Weights of a small transformer language model: 6 heads of 96 (2 for keys and values), 11065 steps.
Each number is 200 + 20 x the weight over its row's rms, rounded and kept within 0 to 999. Layers, rows and columns count from 0. The size before them is the row's rms in percent of the matrix's.

# layer 5 MLP down, 768x3072, rms 0.0395, rows 109-163, columns 1024-1151
101,196,186,204,191,159,197,199,211,198,159,177,184,185,207,159,171,191,194,218,203,244,191,191,232,240,181,204,213,188,203,179,191,190,189,207,173,210,220,199,181,235,222,174,206,211,195,192,200,198,218,215,197,194,228,209,199,183,192,190,186,194,202,216,181,210,183,186,211,202,207,183,213,235,235,208,214,152,168,183,157,188,198,181,240,205,207,194,157,218,205,212,207,192,209,205,229,227,213,153,213,227,229,170,181,211,198,187,199,180,205,197,179,212,225,190,204,190,206,177,187,204,173,186,210,222,204,197,189
097,203,158,223,201,196,173,194,183,187,221,220,235,189,171,169,189,243,187,201,205,218,186,164,205,203,179,192,201,160,190,201,203,201,196,197,189,213,183,174,186,196,191,179,217,172,222,214,197,182,163,223,176,228,237,164,213,183,219,220,208,196,216,220,214,188,191,174,219,209,228,203,169,224,187,182,186,181,145,201,197,234,192,211,242,197,175,200,221,189,199,227,164,211,236,215,235,199,211,230,229,229,174,177,157,177,212,203,212,217,174,187,198,191,214,198,207,194,182,187,188,195,199,212,210,249,204,163,200
099,213,212,186,196,202,222,210,186,196,221,213,206,210,173,160,169,218,225,221,185,192,202,183,193,214,180,222,193,230,223,224,160,225,215,176,212,207,199,204,211,214,216,218,225,193,210,208,190,206,218,206,183,205,199,222,183,167,202,198,195,213,226,192,222,206,198,198,224,215,187,178,194,194,217,173,188,240,229,178,227,242,216,184,218,209,222,199,204,187,182,190,197,189,231,219,214,202,186,196,185,202,166,179,195,190,221,170,181,208,220,224,194,211,203,193,222,216,194,185,187,214,215,222,209,157,165,213,181
101,206,210,214,191,221,179,184,213,189,167,202,218,177,204,208,230,175,199,205,168,216,210,216,191,206,223,184,186,228,212,207,207,193,177,191,222,211,200,224,189,178,210,181,209,192,205,190,140,175,186,183,179,206,225,174,176,201,191,204,230,184,184,217,205,206,203,212,214,184,219,204,196,187,233,202,220,185,196,223,198,177,216,227,172,160,178,217,196,185,189,189,206,191,192,241,225,238,146,171,178,223,171,235,211,204,177,238,210,202,190,166,184,177,237,217,217,191,177,208,186,223,237,214,192,203,167,194,239
101,203,219,192,181,203,240,211,257,212,203,172,153,198,186,222,214,211,184,181,197,197,214,216,260,178,170,206,217,213,185,194,209,255,223,191,182,196,235,183,200,169,224,178,185,210,203,188,223,228,219,203,194,225,194,199,224,190,192,228,199,219,225,184,217,195,171,213,196,205,184,198,192,211,219,190,180,223,183,209,193,193,193,188,199,197,227,203,187,227,157,223,183,195,200,208,211,209,238,174,213,201,174,166,223,178,206,195,230,190,216,199,212,193,185,207,209,225,193,166,194,211,215,187,224,162,228,211,201
101,211,225,199,177,213,185,201,210,197,166,204,203,221,191,187,206,196,240,176,219,206,204,213,197,185,239,194,177,197,201,192,204,185,184,178,220,192,229,186,171,193,229,216,194,205,189,219,199,229,158,206,187,206,194,182,167,196,193,209,211,228,162,185,211,208,173,232,218,186,177,203,208,191,231,191,212,211,213,212,204,214,170,190,200,197,170,199,192,188,207,222,185,216,204,231,201,175,195,198,201,200,172,210,172,183,205,215,195,186,194,192,209,192,175,181,243,192,160,211,188,213,195,162,220,157,218,229,197
100,211,193,178,169,195,199,202,212,183,185,227,186,208,184,198,204,210,196,175,180,227,192,179,190,187,225,173,210,214,231,225,189,213,206,182,200,178,221,209,171,202,216,187,209,189,222,205,199,215,168,215,146,217,227,204,198,160,206,187,162,207,196,206,211,202,197,201,212,216,237,176,221,199,238,207,199,224,185,224,181,221,188,176,181,232,189,197,179,151,196,198,209,218,203,195,208,216,188,192,195,166,209,204,199,182,178,184,223,182,251,201,201,180,197,184,180,192,151,194,204,184,221,209,198,228,207,182,178
097,206,208,167,213,204,208,183,232,165,183,198,211,227,182,181,235,208,214,201,217,204,218,173,183,189,197,204,215,208,184,212,193,198,200,203,209,182,218,224,229,190,216,185,220,215,207,197,172,223,201,236,214,222,226,222,246,189,208,242,220,188,217,208,225,213,228,160,237,206,186,192,229,197,223,207,186,216,200,218,178,192,218,217,203,169,216,181,231,180,209,200,210,207,214,199,198,184,165,195,207,222,232,185,224,219,196,199,183,217,184,195,213,173,200,174,185,205,226,193,204,197,160,195,197,221,176,223,205
100,184,183,219,200,251,182,196,229,162,178,217,249,175,191,195,212,203,194,191,203,195,198,212,186,152,203,176,188,220,198,195,215,202,186,199,218,215,233,161,171,180,185,193,215,237,200,208,206,187,243,230,172,191,171,199,177,199,188,174,215,211,177,209,219,212,205,202,190,196,217,172,213,213,169,188,193,188,213,196,224,201,198,167,233,174,192,238,204,227,190,208,192,163,223,169,182,187,222,174,152,215,211,186,200,240,213,199,212,178,179,207,187,211,192,192,232,240,185,214,207,217,215,232,242,229,252,207,189
102,202,220,233,208,210,215,197,193,206,176,214,220,219,198,170,216,199,178,160,217,181,245,213,153,194,183,206,161,199,213,192,247,210,206,183,176,200,184,232,156,217,206,194,191,230,221,245,215,221,218,218,195,211,169,204,209,196,185,231,176,213,171,206,175,204,205,206,204,225,205,208,220,214,186,193,204,174,210,214,200,194,181,134,186,180,183,168,181,167,200,168,204,220,204,204,198,192,179,212,217,169,213,182,169,196,182,204,180,191,201,174,214,213,219,202,248,198,215,191,223,194,218,166,194,208,222,206,219
105,183,212,190,263,218,183,247,194,220,179,208,201,179,222,178,182,183,178,222,194,192,226,205,236,192,227,213,210,201,221,184,226,202,204,174,175,199,221,159,199,193,192,157,197,191,172,247,187,190,200,219,229,204,189,195,258,180,192,213,214,211,165,196,199,217,223,181,184,207,201,214,189,237,266,182,203,210,199,193,245,189,180,179,204,170,189,205,190,201,198,223,235,202,179,178,243,225,215,214,224,194,180,216,218,199,219,228,201,212,199,192,202,170,211,168,223,190,220,207,179,186,180,188,180,217,254,233,195
107,195,209,221,189,177,217,215,173,162,178,181,196,193,178,192,175,194,156,222,224,189,201,168,196,189,200,203,167,215,193,171,190,180,216,226,206,211,134,248,200,168,190,166,202,190,215,173,189,227,157,183,193,204,191,192,192,181,190,175,169,173,177,226,202,211,179,192,198,178,201,211,185,213,198,196,180,160,199,187,237,179,180,159,211,209,231,186,202,209,190,202,222,204,239,216,233,198,203,228,173,202,177,185,191,203,188,207,192,179,177,196,211,220,194,191,206,212,233,222,230,189,205,204,186,194,182,193,196
100,241,178,190,190,218,204,191,210,199,167,204,213,169,232,180,191,214,196,211,202,185,187,182,187,134,215,212,191,201,213,192,168,205,228,185,205,173,180,146,197,168,206,200,179,200,199,197,183,159,169,203,211,202,201,184,192,187,198,213,186,190,224,198,185,194,197,218,218,201,210,170,158,194,176,224,205,189,230,222,228,187,202,207,183,192,232,201,222,196,178,214,198,184,197,209,230,232,273,249,212,213,211,227,231,193,204,200,201,221,199,192,198,202,173,231,179,200,193,208,166,188,210,191,240,198,202,223,222
101,179,204,183,178,181,215,190,221,214,185,156,204,216,209,192,209,189,182,194,159,204,188,210,213,193,181,211,186,205,193,215,244,186,175,207,197,216,215,181,268,211,193,220,217,201,184,186,206,179,225,174,220,209,212,217,219,210,220,206,199,208,201,185,170,180,200,170,176,174,229,201,240,211,176,165,199,195,205,211,217,200,204,244,201,193,198,210,205,188,181,185,189,194,224,193,219,200,233,163,194,185,225,227,234,237,206,229,170,217,185,219,184,220,196,199,236,239,242,184,199,188,188,203,183,189,187,180,216
099,206,203,203,185,184,226,171,194,201,171,208,190,188,200,220,210,205,203,221,219,195,231,195,224,162,205,198,199,200,159,218,170,211,204,181,234,209,193,151,209,188,233,210,236,193,222,224,182,228,181,227,173,195,178,189,188,234,173,189,200,163,206,204,192,217,194,197,230,195,195,186,196,204,196,172,219,188,248,192,206,214,226,197,196,189,200,222,211,203,225,196,192,197,192,208,207,222,235,206,184,221,208,199,190,197,160,212,202,165,183,197,195,185,179,216,171,195,194,189,185,198,214,148,194,229,222,170,182
101,180,234,200,199,206,241,170,214,187,198,204,165,198,198,219,187,220,191,155,182,222,204,224,213,211,191,249,161,171,218,197,177,197,203,188,196,190,196,165,169,212,201,187,193,161,210,185,190,221,196,211,220,230,174,189,184,206,194,186,198,206,169,202,216,201,157,214,232,232,219,194,198,195,234,206,164,204,193,158,180,174,209,178,220,179,209,215,197,231,189,228,227,215,199,212,189,203,207,207,193,181,186,193,186,169,202,205,198,199,223,223,175,206,193,207,203,181,231,237,194,227,199,191,209,204,164,200,229
101,186,183,183,205,177,216,177,189,224,216,231,224,205,229,166,200,190,226,199,206,212,187,199,171,215,206,217,193,169,181,204,211,207,195,201,222,221,174,231,217,199,237,204,217,186,223,242,156,195,212,208,211,180,175,170,222,188,198,201,179,223,205,208,208,195,218,196,185,193,200,208,178,243,209,198,196,215,247,205,173,199,203,239,180,228,181,180,205,223,193,205,186,184,214,211,198,185,191,186,242,198,202,196,219,221,225,216,211,169,193,214,213,173,189,161,233,226,193,184,237,207,193,211,207,218,187,163,223
102,219,227,203,185,192,192,183,183,192,207,178,236,193,222,187,183,196,189,177,233,170,220,222,241,206,196,212,218,229,200,171,153,262,189,204,225,201,229,175,198,192,203,208,190,215,192,165,176,228,195,180,230,221,175,179,183,233,193,153,209,224,173,190,164,205,189,186,174,185,217,228,196,203,181,213,201,181,156,192,191,191,190,226,214,213,213,176,178,223,231,204,196,165,204,200,172,180,210,193,209,206,220,209,178,210,227,203,200,180,176,201,194,131,187,206,176,233,205,235,214,223,184,235,230,224,193,203,186
101,207,185,181,181,249,200,222,221,195,202,212,216,218,189,201,174,180,194,179,167,205,243,191,215,201,193,219,197,224,195,225,211,213,189,180,205,180,210,217,194,213,169,215,228,237,183,182,187,232,202,223,207,225,182,209,178,205,220,210,205,204,243,186,203,194,245,195,197,216,231,177,190,194,226,216,189,195,221,195,190,199,203,177,185,185,214,185,215,201,196,196,170,200,227,199,169,198,189,223,188,225,207,203,208,249,221,191,234,240,217,225,172,176,217,156,220,244,201,173,203,183,193,201,209,181,199,217,197
099,220,217,219,263,220,211,233,213,204,175,189,204,187,175,165,201,219,189,190,209,214,204,189,222,191,174,213,224,195,234,190,201,216,201,177,196,215,197,198,178,198,203,219,185,171,181,201,206,228,195,185,207,211,234,200,212,192,222,196,193,232,193,204,192,201,248,203,221,217,193,185,182,201,193,203,228,239,186,237,193,191,239,170,213,175,216,208,202,149,197,174,212,184,208,202,203,199,188,183,218,207,207,217,189,205,157,203,207,214,196,194,195,205,179,193,203,211,230,215,221,192,200,205,195,186,185,201,193
099,226,202,203,216,163,211,205,182,194,197,164,200,220,194,185,187,188,216,202,214,224,203,186,179,196,227,213,213,234,197,195,160,155,229,181,139,209,197,202,184,172,208,176,202,201,197,194,218,188,189,211,194,214,214,186,177,214,164,192,206,218,217,182,168,240,194,210,202,212,160,229,191,191,245,198,202,222,201,215,194,187,233,198,184,208,193,239,226,199,191,172,198,204,171,209,229,198,179,224,215,173,230,205,185,199,184,177,172,175,200,149,238,193,199,217,197,200,189,196,215,214,207,169,196,222,199,206,203
102,236,193,175,179,235,192,209,227,233,178,231,205,189,188,208,185,185,187,218,203,199,188,199,217,185,173,201,178,192,222,208,225,205,210,190,210,188,221,238,182,218,190,189,196,228,211,181,182,189,195,231,193,218,188,195,185,204,201,176,176,219,177,217,167,220,219,207,217,199,173,189,175,177,204,237,203,216,216,208,217,174,237,228,144,212,223,217,208,180,183,207,177,211,177,190,188,217,193,209,214,223,177,218,196,233,187,203,157,180,202,198,198,185,199,185,212,191,215,223,221,218,171,223,184,203,202,199,239
099,186,233,188,175,209,242,181,216,196,191,213,217,178,212,208,198,205,196,197,200,206,215,186,213,171,225,199,205,197,239,155,229,213,208,218,235,227,203,185,180,229,205,214,186,201,204,214,230,214,200,200,185,207,216,198,176,145,145,174,207,215,176,212,212,185,193,218,188,218,181,203,233,193,210,199,199,212,198,161,202,184,201,213,220,183,230,205,207,204,174,169,186,197,190,192,212,185,195,145,197,219,226,200,203,170,211,204,225,184,184,185,198,220,221,206,171,186,180,213,207,176,209,205,213,181,237,197,171
102,193,235,201,194,221,222,171,222,181,171,227,217,224,191,191,227,200,192,175,224,207,201,231,182,182,191,196,194,202,221,179,205,219,168,206,196,249,210,202,191,180,187,215,206,182,182,217,214,213,220,200,181,190,227,179,218,207,210,212,182,215,208,214,206,219,210,201,198,201,197,197,197,212,188,207,200,135,188,187,196,207,197,202,204,219,228,219,230,210,161,191,178,208,227,188,200,169,192,221,157,193,202,215,218,162,167,215,199,226,181,195,197,205,211,194,225,231,168,205,190,189,185,204,206,231,237,243,214
093,197,210,199,190,168,211,186,186,176,219,196,177,207,212,194,208,210,194,204,188,141,197,203,185,213,174,185,200,222,215,178,163,176,176,180,228,199,183,186,163,191,174,164,199,202,192,192,204,175,218,191,195,224,173,176,174,201,219,209,199,168,189,186,154,209,168,224,176,196,231,171,204,185,204,221,170,175,192,218,202,189,179,169,207,224,221,207,206,164,171,220,211,197,211,207,218,210,204,202,220,201,184,216,231,205,203,219,214,205,194,202,199,179,187,198,187,185,215,195,191,209,194,211,176,178,179,205,206
101,209,225,217,218,216,242,227,202,204,182,229,164,211,185,165,236,202,208,242,172,256,205,153,185,195,190,196,198,217,209,208,193,203,170,206,186,202,196,201,183,208,223,220,226,218,239,194,186,184,228,182,205,213,190,193,187,187,182,180,178,206,200,234,201,221,174,188,226,197,215,219,218,221,215,193,189,191,208,211,192,193,222,184,222,230,177,209,180,214,208,230,181,209,181,203,210,177,185,211,224,242,165,176,229,193,238,204,206,199,190,183,215,216,199,190,206,205,184,195,193,213,197,200,219,216,211,192,204
103,189,190,174,227,219,214,193,205,205,218,180,184,182,214,200,189,206,200,232,216,187,199,184,204,174,194,198,203,226,162,205,204,178,211,177,213,173,199,209,230,187,190,183,210,220,190,202,188,176,219,232,192,205,203,189,203,208,217,218,172,220,205,203,247,162,198,192,218,214,229,180,167,169,210,191,178,203,170,210,216,205,198,215,203,187,184,199,205,180,200,195,163,180,220,176,181,172,222,206,208,170,203,183,209,181,192,208,173,233,183,194,191,216,208,186,203,208,204,174,223,202,146,195,200,186,196,198,176
098,206,170,207,174,170,205,188,196,205,147,216,256,217,219,240,224,201,210,214,170,180,167,220,155,173,234,216,207,223,184,179,254,180,182,189,187,172,209,209,219,212,191,212,157,202,202,169,204,182,207,208,166,231,164,149,210,182,211,167,163,231,201,197,199,229,198,192,160,198,213,243,195,200,228,197,218,200,216,210,152,179,193,222,177,223,243,217,206,193,190,213,210,204,204,210,219,194,199,193,217,212,217,226,224,193,200,207,160,205,183,187,166,221,230,196,210,206,212,258,216,202,207,234,212,223,164,191,193
100,233,211,207,213,183,177,210,213,162,193,216,206,200,203,235,201,179,192,174,204,190,195,170,231,160,186,201,225,209,208,189,145,192,198,220,206,200,186,202,172,187,194,188,164,224,209,181,205,219,194,163,192,212,205,200,211,200,177,191,216,200,191,162,198,219,206,185,206,171,191,208,168,195,173,203,199,179,218,190,179,216,179,195,221,217,179,198,233,209,196,184,201,151,204,224,227,157,200,227,194,200,216,239,197,205,209,186,209,209,228,210,178,187,182,218,205,170,228,225,179,193,215,216,221,195,203,179,210
101,198,190,201,200,203,202,181,162,203,190,162,178,195,195,238,179,191,214,231,255,224,178,198,176,223,184,213,226,228,195,175,182,182,206,238,163,211,192,232,183,203,188,237,205,200,188,164,203,145,225,211,201,216,195,198,189,167,201,184,206,190,188,213,215,189,172,196,220,218,196,222,193,224,183,197,166,162,181,178,208,168,176,215,184,196,184,252,217,188,183,171,181,197,203,211,211,218,225,195,218,195,210,152,221,193,197,220,208,214,191,206,212,210,212,201,218,187,173,211,203,181,170,222,189,194,197,204,164
103,240,189,181,211,199,175,177,188,186,254,187,201,208,244,159,213,189,217,185,221,225,224,187,203,199,219,191,188,225,213,244,210,176,194,186,212,196,205,208,193,202,177,199,220,199,202,201,242,187,223,181,253,163,212,202,212,192,216,209,175,190,223,202,212,215,199,207,192,214,182,197,180,198,188,224,143,226,192,187,243,179,201,213,195,234,178,233,180,227,184,212,240,218,213,209,186,194,173,196,207,175,185,212,209,182,234,208,210,177,179,208,181,194,211,212,209,240,156,211,229,193,212,210,177,172,186,229,198
097,202,209,221,232,207,182,196,181,206,150,231,220,228,207,169,177,158,225,209,179,193,205,229,198,195,206,203,172,185,219,201,218,171,197,212,201,195,201,166,204,155,181,204,186,209,176,194,232,213,225,210,206,207,200,200,229,186,210,266,216,191,223,194,167,207,245,184,207,203,203,178,180,224,170,228,237,193,182,225,245,189,196,229,210,207,182,212,201,211,206,187,195,214,234,232,231,208,179,213,206,227,183,230,234,216,199,182,261,236,204,219,211,213,204,198,199,205,238,189,234,194,210,207,200,203,202,193,201
105,240,207,180,184,210,236,199,209,207,211,221,223,223,233,202,183,191,191,200,177,187,214,210,217,196,185,212,186,199,209,190,213,205,204,161,223,186,178,200,165,184,197,226,182,219,173,187,193,195,210,180,157,196,181,178,173,213,221,201,195,215,215,185,193,189,210,228,196,182,159,175,178,166,214,198,175,195,225,194,171,205,209,195,175,181,200,183,198,183,183,230,196,187,214,194,172,216,188,214,191,200,181,232,221,205,169,194,231,195,174,222,220,187,203,226,175,209,206,196,229,192,199,194,173,179,175,235,199
099,220,211,179,182,229,181,214,189,235,212,214,196,184,205,209,208,205,240,156,201,142,224,215,216,193,208,218,196,230,189,193,190,232,202,202,187,203,207,208,209,217,187,199,229,220,199,196,191,171,204,196,196,205,168,231,226,215,193,197,185,207,208,206,223,181,193,208,189,216,174,196,229,197,246,224,198,192,221,224,214,208,223,183,197,192,197,219,181,144,229,218,196,198,230,229,186,204,183,242,212,233,195,206,216,226,233,180,217,193,213,189,182,214,225,212,181,216,131,208,194,201,184,178,188,202,186,198,184
100,191,196,223,182,190,219,171,220,195,180,194,201,254,188,192,191,225,255,200,225,180,191,185,174,172,186,217,166,194,203,211,183,179,203,218,213,195,210,226,192,173,196,154,211,254,213,162,191,174,216,188,194,211,208,206,211,177,200,227,161,147,217,191,209,209,213,186,227,178,187,191,166,208,184,196,198,180,204,184,221,190,217,169,186,226,210,186,187,219,227,217,195,254,218,205,199,207,185,168,186,187,145,159,178,209,218,192,163,167,181,217,170,210,254,192,168,221,211,209,174,197,181,212,209,193,176,190,193
103,225,213,204,211,177,195,192,178,173,214,166,198,181,215,197,237,232,195,200,188,207,196,197,194,214,223,166,202,186,201,207,212,191,193,192,214,173,168,196,198,193,206,187,166,210,210,187,208,205,199,214,189,247,221,191,195,209,175,170,237,201,247,222,197,201,159,209,199,194,198,201,186,145,207,229,172,190,218,198,212,218,196,214,224,225,172,220,189,206,157,180,222,211,207,175,194,206,175,238,180,200,238,193,185,235,214,194,205,212,162,245,187,207,218,212,185,235,217,198,199,185,195,187,217,186,244,211,209
098,200,217,197,203,169,191,212,167,213,168,194,235,151,163,220,226,197,211,202,237,202,217,213,166,190,207,222,211,176,207,221,194,192,199,199,177,240,196,166,204,182,214,203,202,190,229,187,210,216,155,231,215,197,197,184,193,215,171,253,192,154,199,201,193,198,204,216,239,218,221,224,190,219,180,180,202,178,198,216,186,177,185,225,237,239,217,203,214,209,185,163,214,246,163,195,175,183,156,210,181,205,219,229,248,205,185,211,203,227,206,178,215,229,195,195,196,211,244,218,213,182,230,193,238,211,207,200,205
101,196,199,212,202,198,206,186,183,246,205,235,196,214,215,203,173,214,181,208,160,172,213,173,198,181,185,200,175,179,229,236,214,201,195,189,193,178,203,206,221,169,220,164,205,220,212,209,220,200,205,220,184,215,158,186,196,193,183,202,151,173,204,173,212,195,199,196,196,172,185,195,207,209,187,225,197,203,230,174,201,204,168,186,193,222,183,182,221,184,200,185,210,155,184,204,193,240,180,181,181,198,225,204,185,196,236,165,190,188,203,174,219,195,169,217,188,201,203,214,198,215,215,221,191,212,173,242,233
099,191,160,214,186,207,205,174,215,208,186,228,197,232,187,179,207,207,214,215,190,197,173,214,171,174,243,202,191,157,188,179,222,169,200,174,175,217,201,201,176,201,178,190,211,186,195,182,220,170,239,193,197,182,216,197,229,231,214,179,210,197,190,212,205,213,180,204,206,230,155,184,210,171,191,200,210,195,241,215,185,186,216,217,206,163,191,183,211,228,196,215,226,206,217,193,223,157,202,238,156,233,187,210,207,194,168,236,197,184,201,192,219,184,192,190,164,202,206,198,209,198,188,224,172,189,195,219,211
097,177,174,208,204,190,211,185,145,194,193,173,182,243,195,225,182,223,186,184,204,226,226,213,238,201,214,214,185,196,191,220,203,195,215,171,217,203,170,226,221,208,198,189,218,197,203,175,207,190,217,201,207,171,158,169,227,170,202,195,190,207,187,204,190,191,206,199,217,191,201,227,237,210,198,190,233,198,180,209,201,197,202,196,196,215,242,251,221,183,175,191,200,176,204,189,175,209,249,235,228,207,231,187,215,188,196,225,175,232,221,186,228,192,177,225,219,220,225,189,228,222,223,203,190,181,215,229,205
099,172,193,201,208,224,179,200,208,165,192,170,215,196,177,215,208,168,183,207,195,203,223,178,174,208,235,221,192,232,224,209,199,186,184,200,213,209,170,203,191,211,193,192,167,193,205,230,185,199,206,178,220,217,173,161,220,188,220,215,188,185,217,188,157,225,175,220,222,210,194,191,207,205,176,217,182,215,188,176,173,223,193,192,206,213,205,217,165,172,192,187,177,183,191,201,163,218,205,213,201,193,196,196,222,176,190,189,269,169,221,184,186,209,177,231,168,230,217,227,176,191,216,195,192,233,209,211,216
099,196,202,219,180,242,208,201,179,207,222,226,185,192,171,218,229,197,204,168,193,217,201,185,260,169,241,175,209,214,172,176,240,171,225,231,225,183,217,223,211,183,192,198,196,161,212,187,195,183,200,224,245,193,198,238,196,175,189,185,197,198,224,185,212,224,219,216,198,189,197,177,218,186,199,198,175,229,206,216,213,196,166,244,191,202,182,190,214,215,194,248,212,206,217,191,183,137,246,174,228,218,206,243,199,206,213,188,178,238,183,206,219,230,197,206,156,205,167,191,186,177,237,193,165,192,179,190,215
101,191,195,201,261,168,188,188,197,211,200,184,188,202,181,183,201,211,182,204,156,214,205,193,230,222,188,206,193,176,189,199,227,203,183,200,225,169,199,180,215,230,225,205,203,183,215,181,218,224,182,237,198,205,156,156,223,204,207,175,204,194,184,231,166,212,205,226,219,156,220,222,221,225,182,220,163,203,247,206,198,178,221,241,222,170,180,196,208,196,199,192,228,194,205,189,179,216,187,217,214,225,175,201,172,199,204,192,195,201,213,194,170,238,219,214,198,193,205,192,190,152,170,207,216,197,222,202,149
100,179,211,211,214,164,218,212,213,201,212,168,192,181,181,189,196,212,139,199,211,215,207,175,228,204,219,219,219,204,195,208,196,197,209,177,224,206,177,174,228,197,183,198,154,165,167,169,157,225,173,187,178,187,226,148,204,194,197,210,209,205,195,203,171,209,211,196,167,194,199,183,229,186,238,167,169,171,231,185,205,199,192,194,213,191,230,220,184,201,197,192,181,195,221,238,216,171,225,209,209,164,220,180,192,228,230,163,192,209,212,220,212,185,193,185,219,219,171,175,219,183,205,192,207,191,211,176,209
100,193,202,181,172,210,197,214,173,185,212,188,192,210,225,208,211,204,206,224,187,195,205,210,237,225,195,198,171,198,184,238,190,209,203,244,212,215,189,225,189,181,227,199,182,149,220,222,186,180,201,204,201,166,202,204,171,200,198,179,242,220,197,195,207,207,218,211,221,214,203,201,200,182,195,220,225,209,234,193,208,156,193,214,223,223,212,199,227,224,185,194,219,204,203,227,179,187,174,241,238,171,193,184,217,169,220,185,238,240,233,218,208,202,182,180,225,195,220,224,216,193,198,223,193,209,209,218,195
101,236,218,184,180,158,204,159,237,215,222,234,197,199,211,178,193,179,166,197,213,211,182,153,227,188,203,183,242,206,207,190,195,224,216,195,188,163,221,161,198,177,171,178,193,203,204,199,209,212,175,217,183,220,197,206,186,201,218,186,175,207,174,192,209,212,201,228,184,188,228,178,143,192,187,153,210,222,188,196,171,190,219,210,187,197,179,217,180,216,211,149,227,225,216,197,204,225,194,229,192,205,200,181,205,225,220,151,185,193,213,179,191,209,167,204,254,177,226,185,234,219,210,153,184,173,207,187,200
100,183,200,195,192,223,224,202,206,141,237,213,224,218,181,174,185,221,211,199,218,234,201,191,173,197,231,233,178,189,211,218,174,231,230,184,205,230,185,172,201,196,171,209,218,185,234,219,199,200,201,211,192,234,242,223,169,181,193,206,207,189,196,202,191,185,195,210,185,204,163,183,169,186,189,248,192,223,186,204,216,211,214,241,208,222,229,184,199,172,182,217,215,206,203,203,218,192,224,192,191,203,172,215,167,197,215,191,182,178,199,222,149,190,216,204,176,210,201,205,226,204,213,189,187,209,169,202,205
099,178,217,200,203,205,178,187,201,177,203,217,174,227,190,185,198,210,184,243,203,182,237,196,195,195,186,216,205,212,195,185,155,199,215,190,180,197,212,229,207,210,177,177,213,210,221,174,193,201,231,189,194,224,201,190,221,219,174,225,176,211,214,199,242,191,205,193,232,191,167,196,159,191,209,207,212,193,194,206,203,223,199,197,187,198,199,212,223,196,205,203,203,190,180,197,190,205,179,207,199,229,196,185,221,193,207,226,200,176,175,211,189,183,186,225,206,197,203,193,219,181,181,217,168,211,199,164,210
100,217,208,240,218,210,191,238,254,189,206,187,203,197,219,213,206,175,222,184,212,230,153,193,203,151,219,194,193,212,237,210,206,229,194,205,238,203,234,211,226,191,213,216,177,221,177,191,219,186,240,208,219,162,219,214,234,213,185,196,183,195,158,189,211,205,234,222,232,186,199,243,210,190,160,144,241,170,230,197,218,209,181,225,178,197,186,184,218,169,189,197,171,187,196,200,193,188,262,190,177,195,191,229,176,216,212,188,178,183,183,189,223,193,172,193,178,200,184,207,198,187,206,194,254,233,218,224,207
099,204,202,215,201,205,196,193,172,215,181,214,186,228,210,193,222,205,226,193,159,230,199,208,220,221,201,227,201,180,140,202,180,221,201,217,169,207,173,219,202,205,208,213,165,199,230,197,220,209,207,185,179,222,187,204,187,199,189,160,193,198,195,160,198,222,196,198,200,246,173,202,215,176,236,198,204,209,232,193,209,195,167,211,181,139,168,200,227,166,199,207,210,192,200,239,184,215,197,215,200,199,193,201,204,192,230,219,243,186,212,206,197,192,180,204,160,226,232,214,214,202,216,183,200,168,189,181,199
101,198,242,206,208,226,165,218,199,193,217,211,203,198,167,203,195,183,212,215,184,174,224,169,205,219,186,202,155,188,204,187,217,171,193,199,185,199,186,232,188,199,186,201,203,223,192,181,165,222,219,198,241,180,204,196,212,186,218,207,226,199,185,184,260,212,175,210,150,198,193,181,191,209,199,196,222,156,224,215,189,187,211,195,215,211,204,174,219,202,230,189,174,199,197,191,220,212,230,205,209,186,157,203,207,214,220,216,196,221,213,192,196,190,207,217,182,205,215,214,225,207,215,250,162,214,199,183,189
098,202,215,188,169,220,222,229,173,141,221,193,214,186,221,218,189,197,234,182,209,210,229,202,211,203,192,179,205,175,217,211,228,185,194,204,198,180,194,206,167,224,196,241,201,193,204,189,199,160,143,198,195,215,198,207,181,204,205,218,203,188,230,174,202,206,184,204,284,174,192,194,174,198,198,176,225,197,151,195,196,207,164,188,212,216,216,186,200,165,197,179,193,186,178,196,194,173,224,237,180,231,223,185,197,207,227,196,186,183,184,187,141,204,181,215,172,189,239,204,193,204,199,201,186,224,213,227,195
099,184,215,183,201,205,216,200,176,195,206,203,190,167,182,252,205,203,214,191,193,220,185,195,207,214,230,218,190,214,196,205,196,195,219,226,185,203,197,187,162,225,202,205,203,231,215,185,211,192,175,158,211,211,197,206,205,197,167,200,216,225,191,208,234,203,142,177,206,202,185,187,192,195,242,218,186,216,191,143,200,213,226,205,195,212,210,250,204,216,193,197,182,167,208,199,205,183,213,201,185,173,236,216,193,206,191,168,179,193,199,198,187,206,154,196,175,159,211,224,206,207,218,156,187,235,185,223,211
099,234,202,179,207,169,243,199,192,193,200,163,186,199,198,206,205,182,209,189,183,150,184,203,174,183,225,191,202,178,230,136,201,188,198,187,217,193,210,186,219,208,200,205,208,223,174,230,175,185,173,193,177,193,193,121,191,215,199,162,200,183,220,212,230,199,199,217,204,191,211,183,210,182,217,193,212,182,206,214,237,245,169,201,189,224,215,203,198,208,197,187,215,198,198,194,228,187,193,194,214,160,223,206,215,195,207,217,211,208,180,236,221,179,232,184,202,199,188,189,169,227,178,194,231,199,199,211,184
096,191,199,173,181,217,162,187,167,229,189,194,204,190,195,193,160,193,242,210,221,164,196,176,203,172,191,225,219,187,187,217,210,228,210,230,216,214,233,196,225,197,224,193,175,204,199,183,190,163,248,221,196,210,212,185,175,189,186,200,184,221,223,201,173,215,237,212,231,206,194,208,213,155,218,239,204,213,225,187,210,172,199,205,199,187,157,218,196,181,193,210,198,223,208,224,207,202,207,232,201,169,175,220,186,213,216,195,217,173,207,210,185,171,216,197,169,200,195,188,182,202,206,203,190,186,221,158,205